From a checkpoint of a small transformer trained on Wikipedia.
Size: 13 layers, width 192, 6 heads of 32 (2 for keys and values), MLP 512 SwiGLU, vocabulary 7824, 8.27M parameters.
Architecture: RMSNorm before each block, learned and rotary positions, no biases in attention or MLP.
Training: a variant of Muon for these matrices, 12403 steps.
Each number is 128 + 24 x the weight over its row's rms, rounded and kept within 0 to 255. Layers, rows and columns count from 0. The size above them is the row's rms in percent of the matrix's.

# layer 10 attention output (transposed), 192x192, rms 0.0511, rows 17-31,49-63,80-95, columns 0-47
size [ 93  93 100  92  93  92  85 108  97  96  99  97 101 103  93 113  93  98  93  92  96 102  97  90  89  99  99  99 101 102 104  99  91 102 104 102 103 106  92 109  95  91 102 100  91 108]
[[ 94 105 133 114 125 120 103 161 105 137 167 134 128 142 130 167 106  87 115 150 110 132  78 148 153 101 133 128  85 148 104 123 114 153 142 131 105 129 144 100 121 133 127 124 147 181  80 130]
 [134 160 135 102 136 104 118 133 107 159 131 118 124 144 151 149 120 131 139 168 161 102 128 116 119 136  92  89 173 137 110 128 134 152 122 139 123 147 141 138 105 110 107 141 129 106 112 123]
 [149 163 102 140 132 109 129 173 102 138 130 123 133 137 105 136 115 119 133 171 184 136 138 152 145 113 112 174 127  91  96 159 117 115 145 143 145 127 125 120 119 139 161 140 117 135 119 143]
 [ 86 105 142 101  79  89 156 113 117 139 147 114 155  85 155 120 159 114 159 101  95 120 112 117 116 131 132 145 135 125 122 133 186 132 149 148  74 121 126 106 101  94 167 124 141 116 167 163]
 [132 154 118 120 157 126 119  99  96 163 125 129 120 110  94 151 130 119 104  99 146 120 117 142 137  89 147 180 155 132 142 161 152 127 121 124 113 176 144 100  94 103 136 134 118 121 130 115]
 [104 116 114 144 146 127 114 161 157  73 139 132 120  95  82 134 135 134 126 152 124 140 116 151 120 137 100 140 160 187 180 132 132 132 168 136 177 134 113 132 150 116  80 138 132 112 137  98]
 [129 149 102 183 143 129 144  87 107 149 115 125  93  97 124 180 140  87  97 138 138 147 122 126 139 158 107 112  72 125  85 152 145 107 111 113 124 172 132 108 118 140 116 106 141 125 108 124]
 [157 110 104 114 153 147  95 129 132 146 157 111 142 122 137 135 124 149 147 123 138  84 120 120 157 148 156 126 143 133 135 117 157 137 136 112 146 154 182 130 154 141 125 136 187 163 101 127]
 [100 108 108 122 113 154 128 122 133 118 137 149 130  89 103 126 144 140  89 169 122 152 136 132 132 115 114 109 110 121 110 157  65 122 115  83 119 111 123 150 125 167 119 143 127 134 141 125]
 [ 89 128 179  88 138 134 155 156 112 134 145 131 154 110 116 168 130 111  94 142 126 156 154 113 158 180  95 109 139 143 123 145 162  92 143 138 139 137 111 152 100 118 141 108 119 118 161 126]
 [167 151 130 168  91 161  92 153 138 103 101 129 124 164 152 136 129 140 133 110 111 131  58 173 109 167 155 117 118 120 121  98 111 106 158 119  91 157 139 107 118 123 101 106 156  96 146 111]
 [145  95 133 130 164 130 150 134 110  78 164 135 121  94 123 163 126  80 130 161 156 143  96 171  97 147  92  88 143 146 145 135 149 124 148 142 165 130 127 113 114 141 128 118 124 157 157 150]
 [159 104 140 138 112 175 133 106 129 132 149 144 146 150 149 121 122 129 128 149 122 131 136 140 140 114  86  96 121 100 128 140 110  97 139 102 113 109 123 111 165 137 112 113 100 118 174 148]
 [110 159  95 170 174 104  98 124 150 142 141 129 126 104 117 108 145 111 145 160 143 118 105 121 145 138 143  94 152 117 138 161 122 151 177 140 127  83 102 135 115 127 123 123 114 133 169 112]
 [135 173  84  93 122 130 111 147 164 147 107 142  78 127 137 184 137 124 135 156 105 128 148 123  75 130 134 140 158 132 116 128 134 131 171 128 104 132 115 148 122 130 122 124 119 113  95 144]
 [117 108 111  95 119 147 150 111 128 123 136 137 127 101 137  95 110 104 132 114 151 104  86 147 121 162 125 147 167  90 116 145 136 137 116 129 106 174 124 157 107 136 211 148 143 150 158  96]
 [ 78 108 135 107 121  96 122 152 154 108 161 102 157 139 124 128 129 129 112 127 131 131 131 170 131 117 163 120 178  98 105 112 135 123 102 122 130 100 134 158 134 135 140 118 145 158 112 140]
 [104 118 171 140 132 141  98 101 155 122 126 149  86 127 119 168 137 139 115 135  79  98 101 154 134 132 135 105 169 123 157  92 104 119 145 102 100 120 125 153 102 163 136 100 105 125 167  96]
 [137 167  94 107 172 102 147  70 133 179 132 168 103 177 103 148 125 135  78  87 169  90 119 125 142 149  82 111 136 105  98 122 130 105 154  63  78 109 124 143 127 113 118 133 154 134 139  88]
 [112  98 137  92 111 133 142 113 143 119 172 115 140 118 141  97 112 123 145 119 136 113 131 155 100 132 120 131 103 133 106 114  90 163 124 165  87  91 131 138 124  96 178 145 134 189 111 102]
 [138 112 141  87 133 126 140 135 109 156 154 108 135 144 152 129 130 142 143  94 126 148 129 142 187  99 162 122 169 100 166 107 189 152  83 136 125 112 131 133 116 103  84 110 100 129  88 149]
 [ 74 124 137 113 116 206  88 167 135 145 135 101 127  94 121 128 124 154 137 126 147 132 102 172 123 118 154 141 121 108 126 130 123 128  83 136 116 112 107 148 176 139 180 159 161 106  98 144]
 [ 99 158 194 112 143 152 101 176 106 168  87 133  90 188 155 167 122 126 104 137 105 143 131 122  94 134 147 150  79 119 107 127 131 156 132 117 108 130 110 152 167 145 184 115 126 121 160 138]
 [136 135 105 106  86 118 117  94 124 135 108 112 111 189 114 141 132 149 214 150 130 164 146 148  81 122 143  96 148 126 128  82 140 164 115 157 108  99 110 120 139 120  99 112  79  88 131 129]
 [154 107 163  96 118 152 185 104 152  94 141  98 116 136 176 114 121 165 126  76 111 133 120 131 133  90 110  98 153 165  91 140 168 118  98  93 118 127  94 110 154 152 120 147 163 127 116 157]
 [ 80 138 139  96 107 117 120 120  82 133 130 123 126 147 114 116  78 134 132 171  88 125 130 132 176 100 122 115 121 181 113 112 140 122  87  96 180 114 100 128 138 150 128 128 133 100 135 127]
 [109 125 118 129 142 126 140 101 130 163 140 120 177 120 161 108 127 105 132  92 115 158 147  96 178 123 116 106 136 135 146 103 131 118 111  84 102 121 116 114 115  71  97 108 116 161 140 125]
 [122 107 142  90 107 132 170 103 110 165 115 146 144  90 112 141 125 101 144 140 138  92 125  94 123 100 167 132 128 157 102 145 130 152 137 179 116 137  95 117 100 114 214 131 155 156  95 128]
 [128 122 137  93  92 137 160 140 173  88 128 119 150 119 118 105 125 138 153 131 110 107 131 143  84 117 113 184 126 102 118 135 128 114 106 116 164 154 124 147 120 131 165 146 132 140 139 142]
 [128 117 100 140 196 104 138 118 135 138 172 162 156 128 145  93 117  98 143  76 116  62 123 141 140 122 133 175 124 150 119 147 149 106 127 103 118 129 169 131 127 122  93 113 152 142 150 116]
 [100 128 165 118  99 111 126 138 106  80 122 104 121 128 113 141 134 116 181 152 116 164 153  90 146 118 114 101 127 149 158 122 129 134 113 106 137 141  97 142 146 108  82 117 127  92 142 109]
 [148 112  77 130 107 136 129 106 139 131 120 143 164 141 164 120  97 149 126  86 153 105 161 141 104 125 121 125 167  81  88 153  86  98 132 140 143 104 144 120 128 167 150 136 112 116 168 146]
 [122  58  91 163 136 126 133  78 151 130 146 109 139 133 117 109 128 135 129 103  87 127 143 124 144 112 144 141 172 146 148 151  92 133  78 174 149  98 135 128 145 138 131 189 143 130  91 141]
 [ 65 115 145 163 144 133  98 153 135 136 139 162 105 118 125 117 131 147 143 156  91 129  99 163 123 131 101  68 161 119 157  87 104 154  86 126 115 155 132 148 124 146  91 107  98  97 140  99]
 [124 150 123 138 148 121 104 106 150  77 109 120 140 137 137 120 112  66 107 136 154 105 159 126 136 141 117 131 154 123 151 145 133 128  97 134 137 127 135 169 119 135 119 115 114 101 106  95]
 [122 131 172 120  91 131 103 142 116 122 140 161 180 164 144 134 110  95 124 118 114 112  97 121 131 154 109  96  71 133 110 124  93 131 165 118 145  73 114 126 137 184 144 103 176 133 171 155]
 [160 122  69 117 124 126 130 145  96 115 123 130 137 127 181 159 153  86 156  75 127 135 127 116 152 145 171 118 106 120 143  66 163 144 100 155 109 139 144 143 108 112 111  95  88 137 102 137]
 [142 117 133  94 140 156 118 154 138  97 147 110 159 135 169 101 128 149 130 135 128 115 132  97 135 104 131 155 138 121 143 127 109 142  87 132 111  80 168 133 173 128 104 127 134 121  87 129]
 [116 112 125 111 147 113 104 107 168 136 134 141 118 152 161 129 144 114 119 119 124 133 114 140  85 155 111 115  75 127 120 130 141 141 103 180 141  89  79 138 141 162 160 134  78  72 136 118]
 [147 146 112 144 144 146 126 108 133 119 108 103 142 146 136 138 164 141 157 143 136 121 124 135 134 177 136 124 120 128 140 174 127  97 179 138 137 136 162 111 108  97 165 144 137 114 125 127]
 [120 136  92 145 125 150 135 131  97  81 113 125 105  85 146 159 119 118 154 130 124  96 133 125 117 102 103 149 127 102 133  92 108 134 129 126 142 107 119 136 139 151 113 121  89 149 148 109]
 [ 97 126  82 146 152 148 114 125 141 192 143 139 125 136 153 127 146 127  93 102 137 106 111 159 107  93 132 192 129  86 122 106 109 142  85 134 134 149 149 143 155 150  97 153 136 130  81 140]
 [130 137 194 133 123 106 109 119 110 149 100 131 139 173 102  84 147 152 139  97 119  67 166 168 144 112 146 112 127 125 146  99 159 115 162  86 109 102 132 119 145 105  90 131 145 128 167 150]
 [ 93 140 137 129 195 108 142 173 136 145 130 138 163  71 127 114  81  41 104 150 167 151 114 100 143 147 133 171 132 136 114 129 132 137 153 151 107 120 125 149  98 105 165 139 145 151 114 122]
 [160 108 130 109 102 107 129 167 106 132 104 111 160 140 128 146  94  99 147 119 118 142 118 147  56 154  99 139  97 159 111 141 118 128 117 131 116 124 130 125 110 131 199 140 157 116 138 123]
 [143 117 122 122 179  91 134 107  65 126 158 133 138 139 132 103 113  87 110 112 165 121 113  98 187 158 103 178 128 123 123 141 171 139 143 121 160 102 122 143 184 113 136 143 135 106 150  88]]
# layer 10 attention value, 64x192, rms 0.11, rows 17-31, columns 0-47
size [ 89  72  86  86  84  82  86  81  84  81  81  83  88  87  90]
[[173 129 145 128 150 132 157 129 125 116 110 155 161 174 129 126 142 145 137 145 157 140 150 124  92 173  98 128 160  95 132 132 134 138 127 134 122  85 101 122 127 134 131 120 148 123 130 120]
 [115 100 127 156 152 164 150 121 145 131 120 115 110 174 125 149 164 147 113 104 107 124 115 144  99 136  99 103 121 130 136 141 132 118  91 113 149  94  97 122  99 140 111 169 101 124 138 127]
 [ 83 130 141 142 146 143  91 116 157 149 143 160 102 134 123 103 122 138  91 148  96 126  65 110  88 121 131  86 134 132  99  65 145 128 158  94  94 140 119 108  82 161 112  96 130  91 129 159]
 [130 124 134 148 191 101 118 114 163 122 134 114 163 153 136 142 156 132  86 166 117  64 134 149 129 140 135 158 105 154 127 141 129 101 105 126 143 115 113 154 167 121  89 126 165 129 101  89]
 [167 115 150 127 131 121 154 166 147 129 150 146 166 126 118 151 114 126 141 153 111  83 126 160 129 144  87 112 100 131 102  93  77 158 131 144 116  86 108  99 153 147 119 138 127 117 173 118]
 [103 108 100 116 142 106 143 114 138 122 112 123 125 159 140 167 146 114 149 135 150 112 118 128 177 120 153  99 111  90 133 109 150 177 121 156 129  99 140 145 114 108 148 143 115 119 135 116]
 [ 88 142 155 101 111 147  76 153 139 131 136 124 157 122 132 112 138 164  94 168 113 105 127 104  64 144 143 133 159 110 143 129 117 158 126 126 119 127 140 166 145 163 135 165 123 161 169 174]
 [137 116 167 132 116 115 122 103 148 155 100 149  82 131 145 136 168 168 146  83 113 132 113 122 118 114 111 172  77 139 130 161 102 173 140 115 144 129  59 169 124 164 160  81 123  81 149 134]
 [123 139 122 132 127 128 125 100 113 160 113 112 111 145 124 106 123 109 177 156 139 141 124 163 130 166 117 108 138 114 154 142 125 162 142 152 107  92 159 154 104 123 120 139 125  96 116 123]
 [131 143 109 126 144 129 132 151 165 114 124 104 117 139 168 135 117 138 110 107 151 107 139  82 130  83 127 148 112 132 137 117 166 120 144 146 126 148 129 112 167 130 157 128 123 150 125 100]
 [ 68 116 156 134 149 149 130 131 142 133 132 102 172 158 113 105 119 143 126 155 113 109 117  89 130  62 143 105 128 128 167 120  96 106  82 113 131  97  83  99 150 135 159 129 137 143  95 131]
 [127 134 134 151 125 135 113 118 114 130 108 131 133 151 112 121  96 140 144 109 149 137 173 122 144 115 127 103 164 122 103 112 142 127 123 106 104 116 126 142 153 126 109 121 118 111 139 153]
 [122 114 156 124 160 148 111 150 116 163 145 135 153 100  92 149  95  76 105 122 181 115 141 114 171 124 157 154 129 157 113 119 153 118 115 185 132 124 161 134 115 155 131 137 163 143 131 196]
 [156  96 154 137 102 146 142 130 106 130 117 104 136 149 138 112 132 132 146 128 144 179 124  96  92 134 154 140 114 150 124  87 138 156 114 157 137 110 127 112 127 122 153 140 149 149 127 131]
 [153  78 111 132 182 126 129 108 135 128 145 145 171 148 100  90 131  93 114 106 155 123 139 106 145 150  99 125 125 140 140 112 163 127 146 139 126 107 162 130 178 144  83 164 126  96 130 123]]
# layer 10 attention query, 192x192, rms 0.055, rows 96-115,128-146,160-178, columns 0-47
size [ 72  71  64  64  79  80  80  92  94 110 132 120 128 127 119 115  74  69  61  73 106  97  83 101 102 111  89  91 102 100  99  81  94  90  97  86  85  89  95  68  65  66  80  94  90 105  95 107 124 121 108 118 131 116 119 172 157  69]
[[134 147 138 102 136 191 174 167 120 110 160 132 106 139 146 155 174 102 120 112 131 128 125 115 174 116 107 128 145 141 102 143 100  90 149 169 116 119  67 130 104 175 174 115 134 158 132 168]
 [ 81 156 116 104 125 150 146 108  97 104  85 136 125 111 138 136 146 139 149 122 105 115 174 152 167 119 108 152 126 132 137 113 113 124 112 130 117 142 109 111 150 154 144 149 151 119 147 129]
 [127 129 129 118  97 123 112 124 166 160 108 143  82 179 135 127 135 105 117 142 144 117 124  89 125  94  88 111 122 185 156  94 127 116  66 114  99 123  97 123 128  96 131 145 148 117 127 130]
 [149 102 159 141 139 119  85 151 102  93 107 157 111 125 102 146 122 131 140 147 169 137 127 125  88 124 124 102 103 158 156  82 152 122 149 153 114 160 107 169 111 185 100  86 130 120  95 169]
 [173 190 129 137 133 111 117 125 146 137 151 157 131 110 126 122 106 135 172 130 131 116  99 124 130 137 143 123 113 154 159 105 163 142 178 131  93 103 126 116 125 138 113 107 118 148 150 128]
 [148 141 114 147 130 140 139 160 141 108 151 162 117 112 128  97 145  91 152 151 122 140 121  88 110 136 195 134 115 106 124 131 122 125 145 156  87 128 138 136 141 160 114  93  83 133  98 165]
 [106 145 121 134 138 165 119 150 129 139 165 119 119 152 134 159 141 153 129 127 120 147 113 125 180 130 120 132 121 157 110 112 161 114  60 116 137 134  97 110 142 142 131 132 129 121 154 128]
 [122 138 152 156 135 128 118 148 136 168 121  75  93 144 131  94 135 129 122 124 123 145 119 156 166  99 133 124 152 132  79 148 119 142  89 139 115 109 158 145 110 133 172 120  79  92 105 110]
 [122 142 135  94 104 155  90  85 116 129  90 159 146 138 182 131 137 134 129 155 125 101 130 113 113 142 145  86 165  81 140 100 123 118 112 127 101 164 119 147 134 163 142 130 153 156 163 159]
 [142 147 105  79 112 135 129 107  72  98 110 149 206  92 118 174 118 147 114 109 102 100 124 106  95 169 126 109 107 137 108 118 150 130 122 115 132 165 121 113 163 122 111 128 170 137 159 120]
 [122 160 136 139 116 168  93 138 141  74 104 124 107 140 131 132 172 140 124 122  69 153 161 167 164  87 129 136 152 111 140 170 158 108 100 150 107 161  99  98 137 142 147 101 129 108 124 142]
 [123 176 142 128 128 102 142 121 109  88 138 121 155  77 111  77 111 144 114 124 119 131 104 121 104 172 135  93 129 157  81 136 145 108 142 145 138 146 135 148 153 110 112  96  95 116 126 126]
 [136  79 152 147 102 101 127 113 130 113 109 105 107 116 114 127 148 151 162 159 136 138 126 137 113  87 108 135 165 111 138 141 137 134 136 100 150  94 113 138  80 116 131 118 144 144 154 129]
 [140 110 156  78 138 160 133  87 141  76  65 110 126 162 125 102 165 155 148 135 178 107 102 146 126 123 145 145 104 133 134 118 102 108 123 123 117 131  99 106 150 151 157 109 182 153  94 102]
 [115 123 144 143 126 166 121 170  88 113 149 115  85 114 138 130  71 118 111 111  89 127 125 145 116 146 152 107 124 121  88 161 160 109 116 123 128  75 141 130 112 103 173 132 138 123 165 163]
 [102 111 119 135 103 148 136 131 111 140 118 157 108 140 107 126 103 117 143 168 114 115  85 134 138 133 132 123 108  88 149  98 144 144 145 123 128 100 161 105 121 121 151  94 123 130  86 132]
 [145 115 113 115 176 108 145 137 133  92 135 151 132 108 116 128 116 162 109 127  97 124 120 112 105 145 147 164  85 172 147 115 131 114 152  85 133 134 161 108  96 118  82 160  98 119 116 132]
 [110 117 148  93 142 116 157 110 115 123 120 109 150 139 157 114 117 102 119 152 114 132 164 206 117 119  85 130 139 103 101  97  99 145  90 125 136 140 175 125 147 154  97 158 131 155 153 153]
 [104  81 148 125 114 179  86 107 181 120 121  98 158 143 122  86 116 121 124 108 160 117 145 132 122 116 124 124 152 114 157 150 153 146 140 135 153 148 129 137 137 149 127 111 144 173 175 103]
 [ 98  79 122 175 127 123 111 126 104 130 128 126 150 176 140 119 147 194 101 125 124 101 120 143  91 110  63 113 145 133 116 131  99 117 140  93  88 113 117 138 132 131 119 140 154 104 113 106]
 [127 124 106 117 134  89 101 108 134 131 125 157 170 104 129 134 101 128  69 135 136  47 147 178 105 150 143 129 124 163 111 117 163 159 130 106  92 110 118 130 126  95  75 140 120 107 105  99]
 [148 141 136 126 163 153 133 167 142 104 142 127 161 193 113 141 136 126 169 125 142 163 115 108 110 146  93 210 101 128 140 149  79  87 173 160 125 151 116 134 115 162 144 131 123 124 120 152]
 [136 136  79 109  72 161 136  79 146 118 124 115 155 135 127 147  99 150  86 119 136 132 121 159 147 103 181 126  62 168 110 101 188  98 111 127 125 123 121 177 139 136 117 140 145 133 158 143]
 [138 134 116 118 174  82 113 129 105 113 147 109 182  70 136 118 102 126 123 140  93 149 151 123  99 113 169 154  80 164 153 107 191 147 110 167 158  87 123 114 140 107 107 141 136 128  83 126]
 [149 139 109 112 159  97 103 116 122 151 140  87 174 102 115 117 106 157 130 119 132 125 115 108 124 104 155 158  90 147 136 110 160 144 162 117 119  44 111  83 125  96 133 152 143 131 143 143]
 [143 126 129 130 193 102 115 136 136 131 154 144 168  49 131 123 136 146 109 111  84 112 160 115 102 140 207 143  82 155 138 139 133 177 132 148 131 110 144 124 145 105 141 131 122 138 142 105]
 [ 76 137 164 132 138 145 149 157 141 114 148 146 103 165 126 117 178 133 119 102 116 123 137 136 143 122 102 116 118 122 127 147  89 120 101 158  82 156 111 111 129 179 116 146 118 141 116 151]
 [143 137 159 163 157 135  85 147 173 159 129  83  88 115 109 109 156 150 128 142 145 122 118 153 149  92 161 123 174 130  90 146 126 132 107 126 121 115 126 127 126 142 170 123 100  89 120 130]
 [152 151  98 141 136 140 139 140  94  83 127 160 107 131 172 120 176 119 112  94 141  92 179 131 163 102 134 107 161  88 151  85 135 128 116 157 101 148  92 123 119 126 140 133 133 131 145 136]
 [ 95 146  96  95 101 112 110 103 111  93  79 139 192 109 139 166 113 121 121 105  98 116 135 115 111 169 141 139 112 146 121 106 130 123 114 109 134 162 166 108 160 115 117 147 120 153 137 143]
 [134 146 155 142 152 164  89 153 148  77 119 118 100 138 123 146 160 120 140 136  76 145 156 152 157  82 125 153 150  92 136 156 157  93 101 143 112 141 123 116 119 135 143 104 123 103 112 131]
 [103 145 147 122 120 114 131 101 108  83 154 118 141  89 131  66 141 117 113 140  93 108 104 117 131 127 149  93 137 131 118 124 159 105 138 159 126 114 123 151 139 103 112  89 105 129 134 160]
 [164  98 151 159  96 123 145 112  97 104 141  99  91 102 113 108 146 145 145 174 158 150 133 119 124  94 123 103 164 115 132 134 140 122 143 125 151  93 113 153  81  92 104 114 131 138 144 129]
 [149 121 156 100 149 158 109 120 125  66  90 106 118 152 132 132 163 145 153 161 163 120  98 145 128 117 168 142 113 153 100 123 110 109 119 105 120 113  97 109 166 123 169 121 196 153  98 105]
 [107 133 144 147 130 129 135 178 102 115 147  99  89 119 118 140  71 133 103 110 101 122 133 145 112 130 145 107 128 108  70 197 150  84 105 128 131  82 132 147 124 110 176 128 131 122 146 177]
 [125 120 116 133 111 129 107 153 115 133 134 173  99 111  96 103 120 110 147 166  98 118 103 132 112 125 139 115 140  99 154  96 144 148 149 124 121 131 171 107 113 115 147 103 107 140 118 127]
 [173 119  99 115 140 120 148 120 123 103 154  99 170  74 164 181  95 148  85 111 107 129 120 146 115 127 156 119 114 147 138 117 205 104 130 122 136 111 131 136 149 137 112 100 138 126 155 145]
 [148 144 133 157 104 114 152 135 125 204 147 170 112 139 120 143  92 102 118 137 166 147  91 146 138 145 129  84 111 119 113 131 158 156 130 159 151  89 106 117 123 112 111  93 139 161 120 124]
 [152 117 140 155  90 158 136 126 138 138 100 120  84 197 140 154 147 151 128 102 146 127 108 140 186 110  83 110 192 134 138 133 110 101 194 115 143 167 148 148 121 120 139 106 126 109 118 135]
 [100 146 153  93 134 156 138  87 115  88 138 121 135 113 113 150 129 102 142 130  91 117 172 120 148 105 126  96 126 141 122 119 177 103 164 129 110  91 112 127 101 144 177 128 123 130 124 152]
 [ 85 135  82 128 145  80 145 105 110 160 128 151 109 122 116  71 105 127 128 118 110 111 115 140 103 108 140 137 159 107 125 129 127 140 122  79 115 105 165 101 123 105  97 138 119  92 138 115]
 [121 128 157 149  88 169 115 100 142 132 123  99 115  93  75 144 112 111 130 115 135 157 153 143 197 149  99 109 117 146 119 133 161 100 115 103 135 128  91 147 119 146 130 123 137 144  80 151]
 [141  92 143 141 154 141 122 101 108 137 126 134 125 108  85 114  83 141 127 126  82 128 108 147 149 127 159  77 104 127 147 118 134 131 116 137 124 136 113 169 162 134 115 105  90 120  85 181]
 [162 140 139 109 163 123 144 133 124 106 114 147 136 116 122 136 117 154 133 130 105 120 129 129 109 141 162 124  84 139 136 170 151 163 139 108  99 114 130 135 142 129 117 122 115 163 113 149]
 [108 129 118  90 177 104 183 149 134 109 155 122 107 132 126 131 138 115 108 155 108 116 121 125 128 113 135 111 132 136 137 170 145 124  99 140 107 126 123 148 163 122 134 117  99 153 134 166]
 [116 135 120 147 134 100 131 156 144 125 153 140 119  88 114 123 164 173 132  95 126 116 135 140 144 128 136 145 127 159  98 143 151 149  88 106 113  96 127  73 147 117 118 145 121 115 106 112]
 [110 118 123 163 148 114 145 155 169 173 146  92  97 120 119 100 140 172 124 115 146 141 113 145 148 119 174 156 132 128  90 149 135 139  95 127 112 114 150  91 117 113 165 116 110 132  74  88]
 [ 98 123 126  98 143 124 145 139  80  96 144 154 119 129 146 109 162 114  94 122 125 109 160  80 155 134 148 108 167  88 147 103 105 103 104 151  71 136 110 134 117 166 130 113 115 151 130 170]
 [134 148 110  86  86 151 118 100 102  93  99 144 191 104 124 179 115 108 120 110  99  98 138 128 117 147 136 110 115 107 116 125 140 130 141 107 133 134 124 124 132 139 116 132 149 135 163 131]
 [ 98 152 142 135 126 160 107 123 126  81  97 131 104 152 127 137 170 141 118 113  79 158 152 156 159 104 138 144 149 106 139 187 152 100 101 145 120 156  95 117 134 135 156  98 121 118 113 144]
 [130 173 130 124 130  86 151 132 123  87 146 114 152  96 121  76 134 117 116 128  98 114 117 102  96 166 135 106 131 159  92 117 137  99 137 142 131 143 140 158 156 123 102  87  95 109 136 151]
 [134  68 150 141  96 108 139 111 128 117 107 100  90 127 105 128 156 137 158 163 132 141 139 136 118  88 108 139 161 114 148 137 134 119 138 111 152 108 109 150  85 123 129 119 127 148 151 129]
 [125 103 159  82 145 161 131  88 143  82  66  94 118 169 120 109 162 158 152 126 175 124 100 133 145 126 146 138 105 121 134 134  97  94 123 113 128 133 103 113 149 151 165 102 175 155  87 104]
 [120 120 142 144 138 169 127 181  68 115 144 109  96 120 132 128 105 134 105 110  98 130 124 137 134 139 157 104 125 121  89 152 165 112 119 123 126  92 134 135 117 100 180 130 148 135 143 157]
 [ 96 108 118 145 104 139 137 140  93 133 110 164  97 142 103 124 109 117 135 172 111 125  93 151 137 146 117 119 119  88 152 105 132 151 145 124 140 102 151 114 102 120 144  94 116 126  99 137]
 [119 156 158 119  99 154 140  93 125 131 109 111  88 137 141 126 150 110 150 129 105 155 131 124 204  85 115 105 166 103 117 126 118 114 118 157 157 122 114 149 145 142 170 111 173 130 102 122]
 [117 130 142 125 161 177 128 119 122  62 107 147 124 133 119 122 154 173 146 142 127 108 184 147 116 144 107 165 131 128 140 156 105  99 126 138 121 160 132 133 130 190 163 163 131 130 118 143]
 [ 62 106 119 123  86 140 141 121 133 113 111 170 132 106 162  95 144 108 152 120 117 143 166 140 101 132  72 111 122 107 135 126 132 177 169 124 131  82 142 121 123 137 148 148 133 134  92  53]]
# layer 10 attention key, 64x192, rms 0.0619, rows 32-50, columns 0-47
size [ 80  78  67  54  50  47  59  65  73 114 169 176 184 200 198 188  67  64  78]
[[ 96 132 129  97 131 146 106 148 149 131  88  89  94 138 117 119 129 187 123 114 125 146 115 188 131 134 135 137 177 158 125 133 133 185  99 100 108 145 112 145 118 121  98  97 147  89  91 114]
 [118  94 111 132 131 132 178 153 132 127  93 134 133 117 134 100 116 123 108 156 131 105 151 155 138 124 110  96 160  93 136 176 142 149  79 131 132 149 138 122 107 110 120 104 175  97  74 143]
 [147 100 139 124 129 109 120  86 128  87 131 111 123 143 138 116 142  85 109 103 147 102 143 115 108 126 105 148  45 107 126 104 160 135 157 152  97 158 129 130 134 116 118 117 130 161 146 173]
 [144  99 124  96 159 176 159 117 131 131 143 114 135 112 130 117 113 106 147 107  99 122 131 122 131 142 110 148  76 116 111 157 109 101 150 126  66 141 124 131  74 138 143 123 114 176 105 166]
 [137 122 137 101 149 118 162 132 144 122 110 109 135 104 131  98 108 102 136 135 100 133 136 121 114 179 170 145 101 134 143 158 113  99  80 182  96 133 134 151 104 146 158 111 105 172 101 161]
 [140 123 137 115 149 149 158 140 168 132 154 138 145 140 120  98 110 160 126 130  75 160 119 128 140 140 100 149 125 154 138 130  87 129 108 160  85 125 112 127 132 163 131 119  79 173 128 149]
 [116 125 147 139 149 147 110 142 121 116  98 103 141  96 176  88 108 135 105 107  93  92 164 132 110 161 177 135 156  77 144 115 114 131 130 150 138 115 112 136 119 109 184 111 112 121 134 111]
 [136 124 155 116 144 106 153 102 134 143 130  80 125 129 153  82 120 132 161 162 115 120  97  89 104 132  86 151 150 130 124  98 159 136 139 121  96 109 137  92 131 115 137 119  94 145 129  97]
 [ 95  95 130  89 147 109 130 134 138 117  95 159 149  97 138  74 151 143 169 183 104 161 115 128 152 124  94 139 176 125 168 133 138 148 146 172 107  90 147 154  77 110 121 130  59 158  77 152]
 [204 149 121 157 126 132 103 100 102 159 150 121 187 134 111 135 119 141  90 156 121  83 147 134 137  96 136 134 102 156  97 130  94 102 147  72 139 138 141 130 134 125 129 121 161 151 151 145]
 [105 174 126  99 132 130 107 126 113 156 133 117  78 120 124 174 130 162 130 114 144 186  96 137 148 138 144  84 130 194 116 130 134 109 152 121  84 111 148 127 133 152 112 141 133 128 148 108]
 [161 126 131 112 138 111 133 138 149 147 103 104 131 113 107 124 120 150 150 180 104 101 147 162 128  98 163 123 170 133 131 141  88 159 112 123 149 145 164 152 118 166 115 107 120 118  97 125]
 [113 130 100 148 109  87 116 139 128 102 134 167 126 148  74 150 147 102 157 145 106 131 168 109  94 102  86 155 106 138 150 116 104 119 155 112 180 124 125 146 143 127 131 140  77 130 175 115]
 [149 106 145 179 175 135 136 124 125 109 130 156 127 128 131 133 118 105 117 120 126 144 115 107 143 124 112 132  98 117 129 149 111 123 145 157 152 119 172 106 143 136 149 179 121 155  66 154]
 [136 121 112 123 108 102 148  98 124 113 164 100 126 132  85 150 137 141 106 108 159 100 123 134 124  85 126 174 140 148  84 125 109 139 150  93 140 144 125 111 157 151 128  89 135 117 131 130]
 [156  89 124 165 106 139 109 170  77 105 112 125 118 137  71 115 133 106 107 174 145 126 152 151 145 134 141 123 134 139 131 157 123 137 121  95 171 136 144 102  99 129 182  84 181 122  56 113]
 [151 123 113 118 119 139 124 179 121  82  88 119 142 117 163 124 107 130  92 122 101 147  75 136 155 105 102 109 129 150 127 123 193 131 110 128 115 132 143 132  80 111  99 131 136  99  64 164]
 [ 68 125 123  73 106 104 147  99 133 131 144 124 120 163 157 123 107 152 160  82 129  91 131 144 130 125 156 160 147  89 108 111 136 122 117  97  87 146  54 159 142 119  96 111 151 104 167 113]
 [177 141 138  95 141 126 124 124 131 159 142  52 140 128 116 135 159 163 122 112 125 100  90 143 187 130 129 154 140 156 132  74 128 138 161 115 132 111 139  85 115 133 157 109 146 118 112 143]]